Part of a small language model's weights.
Size: width 128, MLP 320 SwiGLU, vocabulary 4096, 2.56M parameters.
Architecture: rotary positions, no biases in attention or MLP.
Training: 126M tokens, 10855 steps.
Each number is 128 + 24 x the weight over the matrix's rms, rounded and kept within 0 to 255. Layers, rows and columns count from 0.

# layer 2 MLP up, 320x128, rms 0.547, rows 277-294, columns 0-127
[[154  85 114 156 151 129 118 118 104 150 149 110 143 138  89 138 126 116 123  84 125 100 115 138 127 127 120 134 173 100 141 116 120 101 153  94  68 117 143 170 116 136  81 118  96 176 121 121  83 148 132 124 133 157 101 108 157  89 158 128 151 130 116 137 166 111 157 107 124 129 147 127 157 142  93 147 137 105 163 134 149 119 121 107 117 135 126 121 135 145 158 166 131 102 108  76 102  83 120 122 128 184 151 114 124 133 111 167 127 127 107 121 152 163 111 125  83 135 117 135 121 107 111  85 131 144 101 153]
 [135 173 126 106 128 113 138 100 165  92  92 132 146 115 133 141 126 137 160 135 125 107 100 144 160 122 108 131 134 147 182 155 120  96 138 141 118 117 149  89 110 120 102 134 175  85 142  96 104 147 141 140 140 126 106 127 141 112 160 138 155 112 137 105  95 163 106 151 146 144 107 140 187 150  98 129 129 106  83 124 134  90 117  94 101 151 109 120  91 144 149 143 168 114  95 123 126 134 117 139 128 135 198 108 136 103 132  97 132  85  77 134 119  65 144 139  96 145 125 166 107 113  94 142 147 141 156 201]
 [130 130 120 127 116  96 129 103 135  94  92 120 122 133 170 128 109 131 149 117 120  94 165 146 157 131 101 125 124 107  94  94 127  84  98 113 134 119 140 131 157 143 148 156 141  99 148 112 123 114 119 137 154 104 121 146 123 151 139 143 156 139 122 116 125 173 177 143 123 145 140 135 130 134 137 185 163 141 146 146 127 120 108 161 133 120 129 138 123  88 185 121 147 133 150 138 130 159 149 123 134 159 158 126 101 127 120 143  96 151 151 152 122 139  80  95 109 112 138 131  97  86 147 103 122  98 139 132]
 [138 130 148 111 125  90  98 133 107  95 187 127 102 115 125 134 124 157  97 102 101 152 107 138 139 164 108 114 124 109 145  97 122 129 146 154 143 144 124 149 120 130  98 135 150 130 108 119 127 115 137  93 103 121 136 155 123  65 128 164 166 142 113 118 121 123 191 149  84  80 132 118 119 123  98 169 147 102 151 116 136 173  76 123 107 161  87 134 127 113 171  96 142 127 147 124 153 124 107  67  94 103 116  93 180 160 102 146 150 104 104  94 111 129 125 184 140 120 127 125 119 123 153 116 141 124 129 118]
 [145 113 112  77 126 116 115 159 127 144 150 118 112 100 183  78 103 117 152 164 151 152 118 136 132 123  71 145 121 132 118 149 123 140 129 145 121 117 157 123 149 140 126 138 121 117 111 123 153 140 155 167  88 119  94  88  79 146 165 153 112  86 118 151 120 166 112 118 148 103 131 117 121 127 120 132 131 118 134 121 110 183 105 151 139 181 159 113 146 157 102 140 129 111 126 173 127 102 127 146 138 151 143 129 131 133  98 128 177 134 142 133 123 121 101 159 140 142 125 178 151 139  88 143 108 174 101 150]
 [ 98 101 105 143 104 135 135 110 158 120 129  90 145  92 164  95 123 109 137 113  65  96 147  81 125 138 142 100 130 157 115 111 159 144 130 154 138  74  90 137 124 122 117 127 145 130 123 141 138 140 128 170 143 129 144 195 130 136 110 122 122 137 141 156 126 137 122 132 191 144 130 122 109 138 130 118 165 143  88 131 118 170 184 117  58 121 143 158 138 160 169 116 146 143 109 140 190 116  97 132  87 119 148 136 117 148 119 102 123 147 123  86 120 161  92 133 116 134 107 140 112 129  87 134  84 123 142 121]
 [128 127  81 150 100 115 147  93 118  81 146 130 101 123 105  63 136 131 138 142 115 120 135 180 130 170 147  96 153 124 111 138 118 152 117 108 115 142 140 182 153 153 104 142 118 112 127 103 115 100 131  89 159 112 141 128 127 127  91 175 124 119 120 156 133 130 103 120 129 143  98 120 155  44  94 177 116  82 125 176 139 104  87 107 118 113 153 125 159 148  94 122 108  70 164 118 132 129 149 177 117 158 138 156  92 126 155 155 124 133 124 100 125 152 148 147 180 151 106 133 152 101 126 135 169  86 116  80]
 [ 80 104 152 128 157 158 148 102 148 114 147  90 120 125 145 108 164 154 129 112 107 145 157 169 146 137 139  88  86 123  84 138 124 122 167 153 168 111 126 109 148 151 107 156 138 159 116 111 121 145 153 109 152 158  91 129 120 129 130 148 117  84 145 114 124 136 136 113 132 108 136  89 165 161 163  76 153 109 147 116 139 144 163  96  96 114 164 129 165  86  98  98 112 180 172 138 157 149  46 121 136 131 120 102 141 104 136 121 102 116 133 140 139  99 140 118 163 131  98  99 134 130 127 123 148 128 132 158]
 [116  98 133 147 131  84 132 161 117 142 146 121 143 163 141 118 151  94 181  83 132 119  81 181 112 109 153 152 113 135 139 179  95 134  95 168 158 148 159  91 156 106 117 149 130 170 107 112 167 137  46 146 156 121 179 148 119 167 171 171 127 124 135 147 133 135 129 132  84 142 136  92 142  81  92  92 120 111 125 167 142 123 164 119 120 115 135 150  99  97  98 142 128 143 148 152 154 152  92 149 128 109  94 101 149 119 134 128 159 151 140 139 148  85 142 133 166 165 116  87 148 145 160 107 165 154 111  98]
 [138  95 111 162 166  97 118 162 122 175 147 128 145 103 127 138 129 134 113 146 131 110 135 140 157 153  95 162 130 125 157  78 140 119 153  91  96 109 141 110  98 138 118 113 122 111  89 132 132 131 179 111 127 106 137  56 121 137 136 130 182 119 115  89 168 132 121 142  95 158 138 135  95 120 136 179 134 121 137 110 129 148 106 149 130 136 139 171 113 120 111 114 131 132 113 118 106 169 166  92 156 118 130 148 146 124  85 143 148 148 170 135 147 112 104 143 118 102 158 112  99 135 124 101 148  94 142 138]
 [114 142 119 119 125 139 108 114 104 120 169 162 129 123 129 120 149 145  66  76 106 159 200 167 122 158 134  90 134 128 103 139 189  89 139 128 165 150 154 149 112 137 125 115 139 130 160 113 139 164 126 119 106 122 102 158 109 129 119 129 146 133 154  94 133  91 169 157 107 142 122 134  98 125 130 117 159 125 144 113 137  86 119 102 145 110  82 123 129 125 156 161 181 126 124 141 173  66 143 117 127 157 134 114 106 115 126 141 145 129 118 101 130 119 108 142 140 157 148 148 125 169 108 127 126 153 104 172]
 [ 69 143 136  89 157 101 153 104 155 137 158 145 135 145 128 131 150 130 143 117 143 101  95  98  94 134 126  72 157 167 105 141  99 106 122 139 176  84 120 112 162  97 109 105 119 131 115  98  88  94 121  82 104 136 126 117 135  96 114 126 132 123 103 120 133 177 139 168 128 129 123 159 161 128 174 143 136 137 133 125 112 126 117 117 139 121 169 158 112 140 120 129 122 102 111 120 164 123 102 118 186  79 115 157 127 111 123 141  79 113 150 150 152 137 155 114 106 168 136 179 112 151 131 128 104  84 154 154]
 [129 122 149  83 155 132  63 137 147  77  76 133 101 150 129 118 108 108 137  99 108 108 165 139 142 150  88 116 177 118 131 157 119 147  90 132 146 130 140 136 140 154 151  96 126 111 155 160 161 124 128 148 144 109 123 175 134 129 144 101 108  77 106 129 176 101  86 143 129  95 122 160 131 136 118 169  96 168 110 145 146 122 144 143 122 129 102 130 104 146 174 117 129  89 115 104 104  90 153 126  93 159 132 131 107  94 138 140 122 162 116 113 104 119 125 126 108 156 104 120 112 137  63  87 107 122 125 123]
 [136  97 128  91 158 128 154 124 148 140 102 116 134 106 156 107 158 107 106 151 123  94 116 108 166 131 115 147 101 142 131  89  96 153 110 115 116 113 112 139 136 126 129 145 177 121  90  67 103  95 128 104  85 146 142 122 121 117 123 148 122 151  83 147 107 106 159 146 147 110 134  74 122 115 129 142 144 143 126 106 170 133  98  90 125 116 132 124 128 112  90 141  62 150 119 115 163 124  92 126 112  95 131 110 108 136 145 128 126  89 139 142 136 106 141 151 147 122 105 134 179 121 119 107 140 162 149 124]
 [182 114 104 132 142 132 131 104 129 114 149 133 149 147 149 109 129 109 183 142 113 147 122 148  82 110 112 105 117  87  93 110 117 160 116  78 135 175 167  98 170 139 151 153 120 136 132  99 150 105 160 148  98 167 107 158 122 104 126 181 133 119 127 147  79  67 140 123 104 152  94 123 168 111 107 114 106 139 148 110 123 151 125 135 130 160 103 123 132  93 134 143  67 133 124  91 141  86 109 148 185 132 102 127  76 155 119 116 145  92 110 141 109 115 128 144  88 138 110 106 118 123  73 151 122 132 139 179]
 [152 113 107  83 103 108  93 167  93 115 140 154  86 142  98 156 121 137 138 166 117 141 120 136 110 114 143 155 108 116 107 113 137 117 135 123 116 133 116 173 149 122 105 121 125 122 117 101 143 129 130 148  90 134 127 133 118 146 142 103 111 147 112 151 118 136 126 128 141 138 150  87 148 140 148 119 128 101 143 126 140 103 130 142  82 183 137 151 139 112 139 124 161 129 133 102 150 124  84 118 122 138 146 139 111 106 150 137 111 152 110 150 144 167  83 166 104 156 130 116 163 135 121 116 162 107 137  97]
 [ 95 117 170 116 111 133 143 123 111 124 127 168 145 101 136 159 155 136  66 141 135 136 127 129 118 114 127 118 185 163 138 147 104 135 113  56  77  66 130 148 128  99 108  80 103  93 163 116 142 149 133 154 180 159 119  95 166 165 133 130 145 119 137 166 138 154 161 127 158 123 131 111 170 138 153  95 110 154 146 144 117 122 124 114 119 159 148 112 139 133 159 103 119 140 122 107  98 144  96 130 112 104 129 120 131 152 152 159 150 165 136 132 112 109 151 131 116 141 128 152  73 133  92 120 131 134 127 122]
 [131 142  93 118  86 107 126 132 152 152 144 137 147 148 124 168 164 154 156 136 135 175 133 138 129 133 150 143  91 147 136 100 131 169 134 147  99 163 138 116 143 146 144 117 135 126 124 108 118 113 134 130 140  76 137 130 117  88 160 131 106 158 123 139 131 153 164 129 100 114 120 157 154  71 109 161 138 139 127 106 147 101 128 126 112  96 103 119 117 123 112 134 136 104 127 108 126 107 143 107 122  79 161 104 143 149 148 144 126 112 122  97 144 139 146 147 130 124 150 115  91 172 162 147 151 140 165 145]]
# layer 2 MLP down (transposed), 320x128, rms 0.199, rows 277-294, columns 0-127
[[118  97 110 191 143 152 162 106  88 125 140 142 105 155 143 124 113 129 119 127 138 109 121 176 165 131 121 109 150  69 160  93 133  97 147 129 139 119 160 137 103 140 129 102 129 130 103 116 120 137 129 120 134 113 147  93 158 123  92 150 141 126 175 126  97 173 103 148 116 123 140 161 145 119 141 151 118 135 134 138 133  91  98  91 122  89  89 116  89 170 163 144 116  94 135 128 139 131  96 130 114 102 124 102 133  94 119  92  88 131 148 125 150 141 139 137  91 105 142 115 105 162  95 119 132 149 162 147]
 [145 158  96  97  88 161 110 186 146 128 120 123  93 152  99 147  93  94 106 127 100 107 145  91 156 130 116 138  92 111 128 118 115 124 124 111 123 153  73 145  79 162 143 134 119 117 135 137 136  93 139 144 134 178 103 130 151 182 133 107 108 150 157 123 138 109 127 121 126 103 131 117 132  85  98 103 146 128 165 162 146 136 117 129 118 126 163 112  73 197 135 128 137 165 100 126 148 135 117 126 123 131 127 121 154 118 134 145 154  97 120 145  96 119 129 115  91 147 132 128 102 168 137  99 112  68  85 154]
 [ 90 106 110 179 114 158 116 113 143 142 128 151 111 101 120 129 147 140 149 100 136 137 100 154  96 113 136 161 132 122 174 140 120 131 127 154 131 168 108  94 154  98 157 113  92 132 118  97 149 111 109 151 137 162 109 108 120 116 134 147  95 156 122  68 112 119  99 105 142 114 167 125  91 141 149 137 139 131 106 164 100 118 112  92 140 131 142 152 123 138 142 130  90  99 143 165  82 127 160 109 139 128 166 162 111 135 138 121 183 116 129 134 141  84 143 159 172 112 123 117  82 153 135 146 127 115 119 122]
 [136 166 113 120 165 103 112 146 121 138 163 121 156  98 115 146 100 138 139 104 134 108 136  94 140 166 111 122 111 163 136  99 157  82 153 149 136 159 162 137 141 120 173 140 120 133 152 138 130 192 138 143 145 104 145 155 158 137 124 120 162 120 129 182 115 155 157  96 122 111 123  86 130 122 123  80 142 119 163 104 120 111 129 132 102  91 104 143 131 123 148 120 170  95 121 161  79  85 114 116 103 127 137 141 182 142 137 147 135 128 121 120 137  72 139 138 111 117  80 112 175 114 159 159 134 127 141 125]
 [146 115 136 118  94 108 113  87 106 165  74 123 136 151 121 174 142 115 109 166 133  97 146 100 155 133 157 134 116  84 140 133  99 117 102 143 147 153 114  75  61  90 142 134 136 168 133 126 121 136 121 105 125 129  76 173 166 120 124 174 114  99 103 153 134 123  92 119 138 145 103 170 145 171 122 159 146 136 115 144 153 134 140 115 128 152 117 124 143 145 111 108  96 186 139  82 111 148 118 145 166 136 101 116 118 125 133 117 147  91 124 142  99 125 154 112 138 129 117 140 132 125 128 126 174 102  90 145]
 [141 148 138 116  92 143 158  87 112 111 125 122 129 134 126 147 133  92 106 131 141 123 105 117 145 118 158 141  91  69 119 115 130 156 168 105 141 144  96  96 112 125 132 114 140 105 110 111  90  76  70 137 146 125 136 160 146  96 118 176 118 133  63 121 146 126  71  97 112 109 178  89  86 116 128 119  89 136 147 185 156 115 102 137 148 122  99 101 138 171  92 146 129  89 149 165 142  98 114 176 148 108 107 149  90 143 113 122 138 146 125 142  91 170 133  88 142 144 141 156 114 107 115 111 137 108 122 127]
 [112 116 115  99 141 112  94 143 108 190 141 132 108 148 135 135 159 141 106 135 116 128 150 114 137 142 117 144 104  82  98 147  86 147 138 144  87 142 110 165 172 129 126 153 138 106 125 163 138 122 147 160 156 137 148  93 141 139 121 183 141 103 141  86 137 143 136 131 135 171 135 128 133 129 158 159 144  79  90 139 137 154  92 116 155 125 139 146 155 128  90 179  79 139 130 151 130 148 102 131 157  96 107 149 142 143 138 130 163 160 108 103  99 130 158  86  95 129 158 104 114 138  95 130 185  88 132  85]
 [125 112  73 141 128 112  97 158 142 125  96 121 114 111 136 122 101 130 101 135  92  94 106 112  94 101 106 140 174  94 123 106 132 104 162 140 131 125 152 146 162 126 103 132 106 162  83 142 104 139 136 128 138 155 131 117 125 141 151 117 158 177 115 117 120  94 106 105  92 133 153 116 137 173 123 141 123 107 125 141 118  87 112 128 119  91 141 111 156  92 150  59 184  99 154 116 189 160 113 140 114 133 111 146 147 130 127  92 146 126 116 167 129 108 134 154 136 133 167 135 124 112 134 113  49 174 143 137]
 [125  88 115 176 161 145 134 147 102 116 107 108 143 130 171 126 113 164 128  98 125 137 115 134 135 108 148 128 133  99 123 130  79 108 173 157 112 146 162 137 116 140 134 136  94 117 109 113 139 131 138 102 137 160 131 181 163 148 102 133 123  96 122 118 131 128 128 134 148 117 118  86  88 110 163 147 160 139  96 112 143 156 127 165 180 143 116 148 152 142 100 176 127 132 118 135 139 106 132 113 141 125 153 182 145 107 161 104 157 146 100 104 144 116 156 137 183 129 108 153 137  97 123 187 111 128 125 116]
 [123  94 145 142  63 117 149 117 121 124 105 104 112 130 111 155  83 126 108 153 150 132 120 132 176 146 153  84 144 153 126 135 139 124 140 104  71 186 109 134 123 145  97 110 136 120 134 170  99 105 133  97 124  97 152 111  93 114 117 145 142  91 156 166 145 143 143  86 154 127 153 139 147 159 181 109 132 100 140 116 150 140 109 118 135 178  93 149 163 147 131 128 127 134 155 156 117 100 132  91 110 160  96 126  79 122 119 132 135 148 128 114 165 120 169 132 142 146 115 145 160 110 130 166 155 134 113 133]
 [122 125 158 118 147 102 135 108 125 121 132 122 141 110 129 135 146 105 160  98 172 140 136 143  88 167 132 122 132 190 108 123 149  68 140 114 118 149 140 113 161 161 136  97  98 157 149 146 165 131 140 121 126 130 110 168 101 138 164 146 113 113 112 149 120  94 123 126  86 148  88 156 160 107 155 114  92 161 114 117 146 109 124 123  83 108 130 116  94 122 138 137  77 149 149 140  28 126 108  95 153 124 150 161 112 144 142 119 150  98 132 127 129 104  98  89  88 127 116 124 139 119 138 119 110 122 142  87]
 [ 71 134 158  89 100 137 156 180  77  90 156 105 111 104 141 131 141 132 123 106 137 120 134 126 123 115 175 128  85 163  78 119 103 165 126 136 154 117 104 121 142 136  72 118 115  98 137 131 102  84 135 130 153 132 112 168 148 116  88 165 114 146 131 116 192 120 131 113 132 115 109 120 149 129 158 116 131 139  91 124 120 100 110 163 137 153 183 133 163 106 114 125 145 126 124  99 151  99 118 100 106 156 148 137  97 112 113  82 148  94 148 135 152 153  96 121 129 130 167 140 128 116 100 167 118 139 153 109]
 [195 141 100 116 126 133 145 129 158 140 149 141 131 179 135 164 118 103 129 118 110 128 131 152 140 102  98  94 165  98 122 154 113 118 153 127  89 136 155  98 111 120 115 127 170 143 107 128 138  88 133 171 149 119 135  91 149 122  91  76 120 131 117 108 102 132 100 157  86 108 125 155 132  93 142 103 124 104 140 145 184  89  99 161  91 141 113 123 108 135 129 133 128 127 100 118 132 123 153 123 130 179 122 119 146 150 112 174 122 135  79 127 130  94 117 138 130  87 119 144  70 122 151 128 162 129  83 116]
 [118 135  96 193  97 117 109 133 135 148 105 104 125 111 121 127 141 142 147 113  87 144 117 137 122  99  88 130 124 107 140 156 120 111 116 123 134 172 180 170  83 107 163 145 126  83 111 136 152  97  90 126 151 172 129 160 120 111 117 105 171 142 154 138 116 108 139 135  77 143 100 125 164 166 113 127 162 121 143 112 137 155 136 183 159 135 140 113 154 166 135 126 105 154  98 111 145 177 156 117 129  83 133 128 151 113 114 155 148 126 113 140  96 175 104 128 154 137 148  85 120 127 146 156 120 110 143  97]
 [158 152 117 135 127 107 125 130 162 143 166 123 133 168 139 131  84 199 113 119 144 114 125 130 129 139 117 134  76 132 141 147 119  91 132 144 128 124 157 106 152 136 131 127 106 119  87  75 155 119 134 108  85 110 149 112 136 113 146 179 113 165  90 171  90 148 148 116 121 122  62 144 151 164 115 114 122 150 128 104 168 116 189 170  76 153 146 116 148 168  87 110  94 137 109 107 136 126 130 134 143 137 115 123 149 137 134 121 130 102 139 140 120 128 154 168 120 139 130  94 104  92 110 142 162 124 118 139]
 [120  90  74 167 121  98 137 156 104  99 122  93 154 120 120 123 153 152 148 104 117 153  86 153 109 148  86 156  89 102  99 156 142 145  86 147 126 104 120 141  99  84 163 159 126 109 115 123 145 134 139 141 134 122 139 144 135 149 129 128 141 123  96 139 109 144 161 150 145 125 187  94 138  82 104 150 117 121 111 147 160 132 155 115 102 148 129 154 125  67 100  99  90 124 136 155  56 117 138 118 141 122 143 144 112 170 137 158 122 150 105 110 145  95 111 180 133 141 161 124 146 138 148 114 110 132 115 161]
 [137 115 132 124 127 144 145 134 104  96 120 142 110 125 130 105 176  83 119 148 104 187 110 136  99 152 160 106 174  88 150 127 134 153 109 108 115 169 156 123 115 110 137 105 147 155 132  83 121 145 106 115 142 123 132 144 161 165 173 137 160 137 174 173 135 137 109 152 147  84 126 140  91 103 154 173  93 114 158 163 124 118 106 107 141 113 113 180  61 159 165 112 129 167 107 183  82 114 114 101  99 142 129 145 136 136 136 148 139 141  94 128 148 140 146 135 116  88 124 129 158  88 136 124 117 128 118 146]
 [142 153 110 233 130 114 100 129 137 112 163 175 131 174 117 122 143 149 144 147 150 151  89 136 147 137 125 120 111 136 126 148 157 124 161 154 122 130  95 150 114 155 104 131 148 134 101 136 105 136 101  94 151  96 139 112 159 127 141 148 126 141 159 116  95 122 112 104 133 104 126 154 125 102 158 143 137 131 120 115 108 118  95 139 124 147  86 137  90 110 165 131 123 110 102 116 155 110 163 121 130 158 105 137 127  88 104 160 101 120 113  97 154 114 162 117 143 116 139 110 134 149 127 117 116 134 137  89]]
# layer 2 MLP gate, 320x128, rms 0.523, rows 278-295, columns 0-127
[[153 128 110  70 125 117 118 120 133 128  82 106 113 104 147 119 161 143 143 160 162 100 146 179 121  99  77 143 107 142 174 134 157 105 122 125 101 167 144 106  70  91 111 139 165  91 124  82  86 130 114 125 117 107 157 134  67 131  83 143 138 101 130  91  99 155 140 127 133 124 128 143 118 113 112 164 143 132 152  79 140  66 126 127 125 105 122 118 154 104 147 130 170 164 106 123 139 115 135 111 116 116 120 128 119 101 113 113 135 106 107 137 156  82 138 135 123 113  89 147 122  91  82 110 180  97 166 120]
 [ 91 118 112 111 127 138 170 164 102 153 104 138  95 124 106  86 165 142 113 123 112 113 139 142 174 145 117 104 143 116 128 138 104 119  96 140 143 130 120 163 137 112 160 115 147 109 160 105 148 156 163 107 104  85 141 193 146 124 116  91 141 150 128 150 151 117 141 127 111 169  89  86 129 163 104 150 108 143 124 138 149 142 151 155 112 120 115  98 159 152 100 102 120 134 107 170 155 116 111 132 115  93 118 184 117 139  98 153 133 139 120 111  86 144 114 136 138 102 144 149 137 108  98  91 126 140 120  98]
 [193 149  95 153 108 145 147 107 143 111 154 116 114 142 155 113 105 117 160 104 112 130  87 127 143 145 103 109 174  84 138 115 119 114 128 144 131 171 123 155 112 142 107 111 132 109 155 131  63 149 140 171 124 100  84 155 150 103  66 107 147 129 145 147  88 136  98 133 153  97 136 125 165 140 122  91 131 143 120  89 110 147 162 114 151 114 113 141 126 115 165 152 116 131 125 138 125  99 166 126 123 148 128 130 138 103 130 138 151  99 147 114 142 137 125 108 129 128 154 156 111 117  92 124 183  87 182 168]
 [125 103 136  63 136  83  97 150 100 125 126 131 126 148 117 141 164 104 153 110 176  91 113 100 152  93 128 125 137 102 146 159 137  87 144  96 135 138 124 150 125  88 100 128 121 116 137 125  97 162 164  98 158 103 141 169  85 123 127  90  97 130 150 161 131 119 125 150 136 129 139  92 190 164 111 153 109 118 167 143 117  80 106 127 110 106 156 169 145 152 109 149 145 158 132 136 159 129 125  78 162  94  97 124 114 114 147 122 137  88 156 151 137 124 162 124 129 139 127 132 166 100 120 101 129 126 109 101]
 [ 84 117 149 131 117 140 116 125 189 131 115 147  83 134 127 117 104 167 155 103 103 142 120 170 107 111 121 149 152 165 123 108 106 112 129 153 126 122 103 146  91 159 169 145 108 122 157 179 118  96 183 101  95 136  74 121 127 174  98 134  97 138 124 186 117 151 125 124 134 116 133 116 100 113 208 130 115 123 109 116 132 114 120  96 152 147 117 107 158 128 159  79 108 145 117 172 111 163 163 152 125 125 106 122 134 147 105 156 124 102 117 119 132 126 146 108 130 122 169 141 103 109  92 148 112 139 114 144]
 [114 135  74 105 135 139 116 184 136 124 137 146 116 153 130 101 132 120  96 168  93 136 112 136 130  84 160  83 137 120 106 119 116 151 160 133 133 108 143 156 163 125 128 128 157 121  98 122 100 112 145 133 183 132  80 166 185 162 136 110 113 135 141 144  70  98 130 164 155 146 143 157 162 153 149 115 122 140  96 125 142  85 116 105 122  97 151 148 163 150 137 125  92 113 131 145 132 139 164 136 163 189 117 105 123 143 212 135 104 116 120 128 130 160 150 108 123 161 117 128 120 150 154 107 133 128 113 106]
 [127 140 142 165  91  56 119 124 131 107 117 143 119 155 116 101  95 117 146 136 105  87 104 127 123 113 113 113 137 106 151 160 164 146  81 140 126 155 128  88 149 173 153 167 111 116 149 165 142 116 122 119 101 133 121 116 148 175 133  80  88 131 161 122 110 154 127 117 120  94 152 181 125  92 133 129 134 126 164 113 161 136 111 156 112 116 112 177  94 158  96 166 147 105 144 119 114 117 127 116 133 131 168 152  97 109 117 156 138 137 129 146 160 132 134  99 137  98 127 127 159 134 109 121 163 139 154 114]
 [115 110 100 135 125 167 150 113 125 146 118  85 116 121 124 130 147 172 133 127 139 127 182 121 159 112 131 110 135 115 121 107 125 113 163 138 112 142 103 125 139 138 164 118 153 127 147 123  65 139 160 133 121 153 128 111 138  96 134 114 137 123 183 117 110 117 126 143 121 103 131 119 134 186 136 139  81 129 167 114 167 108 135 114 111 133 127 121 170 109 144  97 135 143 127  80 129 139 172 147 150 111 176 137  96 123 108 133 131 108 123 134 129 152 135 137 115 101 177 132 111 121 104  93 115 146 100 134]
 [136 120 147 117 178 134 169 127 141 111 101 149 121 117 137 117 114 115  66 135 103 152 128 117 116 109 117 137 152 126 105 116  92 160 161  93 146 155 152 117 117 161 116 127 139 164  95  93 167 123 160 135 111  99 148 126 105 148 140 143 141 103 126 145 122 117 130 131 134 135 194 123 142 134 126 161 143 103 163 128 139 127  91 135 154 141 135 120 135 100  70 131 110  93 166 148  94  81 144 130 137 147 123 152 102 133 124 101 114 149 138 135 173 128 180  99 159 117 109 144 156  95 115 140 162 104 105 111]
 [141  88 130 137 132 139 138 123 119 132 154 114 132 137 106 103 140 166 175 166 109 139 127 112 112 138 109 146 116 129  90 104 150 187 136 126  72 164 157 111 107 125 106 154 169 152 134 114 168 110 136 151 137 131  84 120 124 178 138 134 110 104 172 149 173 119 163 194 140 161 133 133 123 108 101 150 158 133 135 139 136 120 116 114 104 138 150 147 126 119 100 117 141 157 138 162 166 152 174 130 118  96 109 179 170 130 166 118 152 134 131 130 128 102 103 120 173 118 125 123 100 111 115 144 153 168 134 134]
 [ 79 129 113  97 116 142 123 160 136 115 122 139 158  97 138 139 122 114 116 141 127 127  92 166 135 155 124 135 119  97 127 157 107 133 157 185  87 141  91 146 130  92 128 109 120 127 103 145 179 121 189 119 142 151 138 121 134 109 130 119  81 145 128 132 162 137 166  82 138 120 155 119 147 141 143 108 110 155 146 154 107 133 142 156 117 172 177 137 142 173 165 157 111  97 124 149 150 135 145 111 155 116 125 141  53 163  93 108 137  87 146 123  89 116 139 104 140 102 139  97  94 103 149 122 113 163 111 102]
 [104 152 152 149 125 102 118 113 156  70 155 145 137 122 113 113 138 104 116  78 146  95 129 172 157  89 131 197 106 123 133 167 114 123 139 154 118 116  96 103 124 129 115 130 146 143 165 116 155 124 137 154 169 121 102 152 120 111 131 149 117 144 122 143 165 126 108 136 149 123 135  98 183  96 130  81 122 136 116 108 143 135  88 144 116 131 141 112  93  72 145 166 117 110 101  86 174 116 146 122 135 126 155 112  92 175 122  97 136 115 123 144 111 114 104 164 159 148 140 111 125 113 136 140 114 128 123 132]
 [123 124 123 126 154  94 134 150 108  94 169 126 141 154 143 197 119 114 142  96 126 154 100  89 140 158 139 177 153  96 142 156 101 122 164 158  77 153 114  76 156 129 166 135 119 149 110  99 124 160 155 127 130 142 131 111 119  82 144 101 125 111 204 121 158 119 138 115  94  96  80 116  95 117 101 164 118 162 105 135 122 139 105 146 160 138 104 170  98 164 113 138 127 132 111 152 141 158 142 106 124 111 129 143 120 137 105 138 129 154 171 143 171 114 133 156 133 108 116 157 119 138 103 150 127 101 131 148]
 [143 141 161 157 107 126 136 147 117 118 116 143 124 154 107 132 182 153 110 134 101 165 127 145 159 112 156 183 127 146 121 151  93 180 138 111 126 117 137 145 137 152 118 118 100 163 139  97 114 134 138 124 115 150 118 113 112 151 149 105 148 144  94  93  89 106 149  87 127  95  79 159 145 136 133 109 104 122 107 125 136  97 146 143 140 121  94 122 126 149 155 104 118 154 145  87 118 112 107 122 145 192 134 159 120 150 165 122 121 168 117 123 166 136 107 158 138 138 132 136 110 150 134 124 111 127 114 122]
 [146 140 146 129 123 128 148  98 115 170 125 112 143 152 138 111 154 140  85 154 142 138 118  97 138 135  97  96 182 125 132 108 119 114 126 105 152 105 148 111 145 101 103 116 140 112 114 122  94 132 109 102 134 143  95 114 121 154 117 110 117 128 135  95 138 126 108 137 150 145 139 150 147 101 160 133 126 118 131  96 145 126 109 127 151 131 132 112 117 144 143 157  92 113 171 103 130 134 122 132 159 121 145  97 155 131 152 153 138 111 128 163 152 194 168 117 158 124 111 146  66 119 105 138  91  80 116 154]
 [137 125 134 128 110 121  88 116 131 141 163 154 150 109 134 157 117  86 111  96 121 116 114 116 175 154 109 124 112 122 116 112 115 144 119 161 113 100 129 148 148 129 149 159  79 141 164 110 138 148 133 117 106  84  80 139  98 126  89  98 157 136  82  92 125 115  95 127 153 142 157 141 181 118 133 168 102 140  81 157  94 127  82 100 113 112 115 121  99 129 128 141 146 111 122  90 134 133 163 123 132 174 187 108 134 115 186 141 129 123 138 105 112 130 118 101  95 132  87  96 125 157 153 108 128 121 142 149]
 [128 156 105 135 159 142 107 107  85 114 125 139 141 125  90 103 161 127 109 143 145 144 105 150 161 127 120 141 129  81 120 150 135 119 142  97 122 151 112 102 148 120 117 139 154 110 153 144 147 138 130  96 156 141 137 125 140 140 123 137 138  93 106 145 142 113 117 111 148 151 102 142 114 185 139 102 111 153 134 153  98 162  90 145 112 134 117 119 149 116 180 111 121 139 109 110 106 126 143 118 118 153 114 181 125 104 146 142 100  99 121 155  97 121 130 162 150 176  98 140 160 131  99 121 116 151 150 113]
 [146 155 130 154 116 122 156 102  73 142 125 165 152 132 124 137 132 162 104  85 104 107 121 124 150 130  86 114 137 187 146 153 204 114 132 111  76 118 109 160 134 134  87 137 131 143 134 171 138 147 150 132 116 136 127 123 107 107 117 135  89 133 133 139 127 104 116 100 133 150 147 144 144 135 117 151 102  97 155 163 167  84 115 112  89 120 155 141 127  80 128 121 151 124 105 124 102 104 124  91  91 140 126 130 119 125 119 171 134 111 115 152 141 152 117 125 108 154 114 110 101 159  92 151 103 127 123 143]]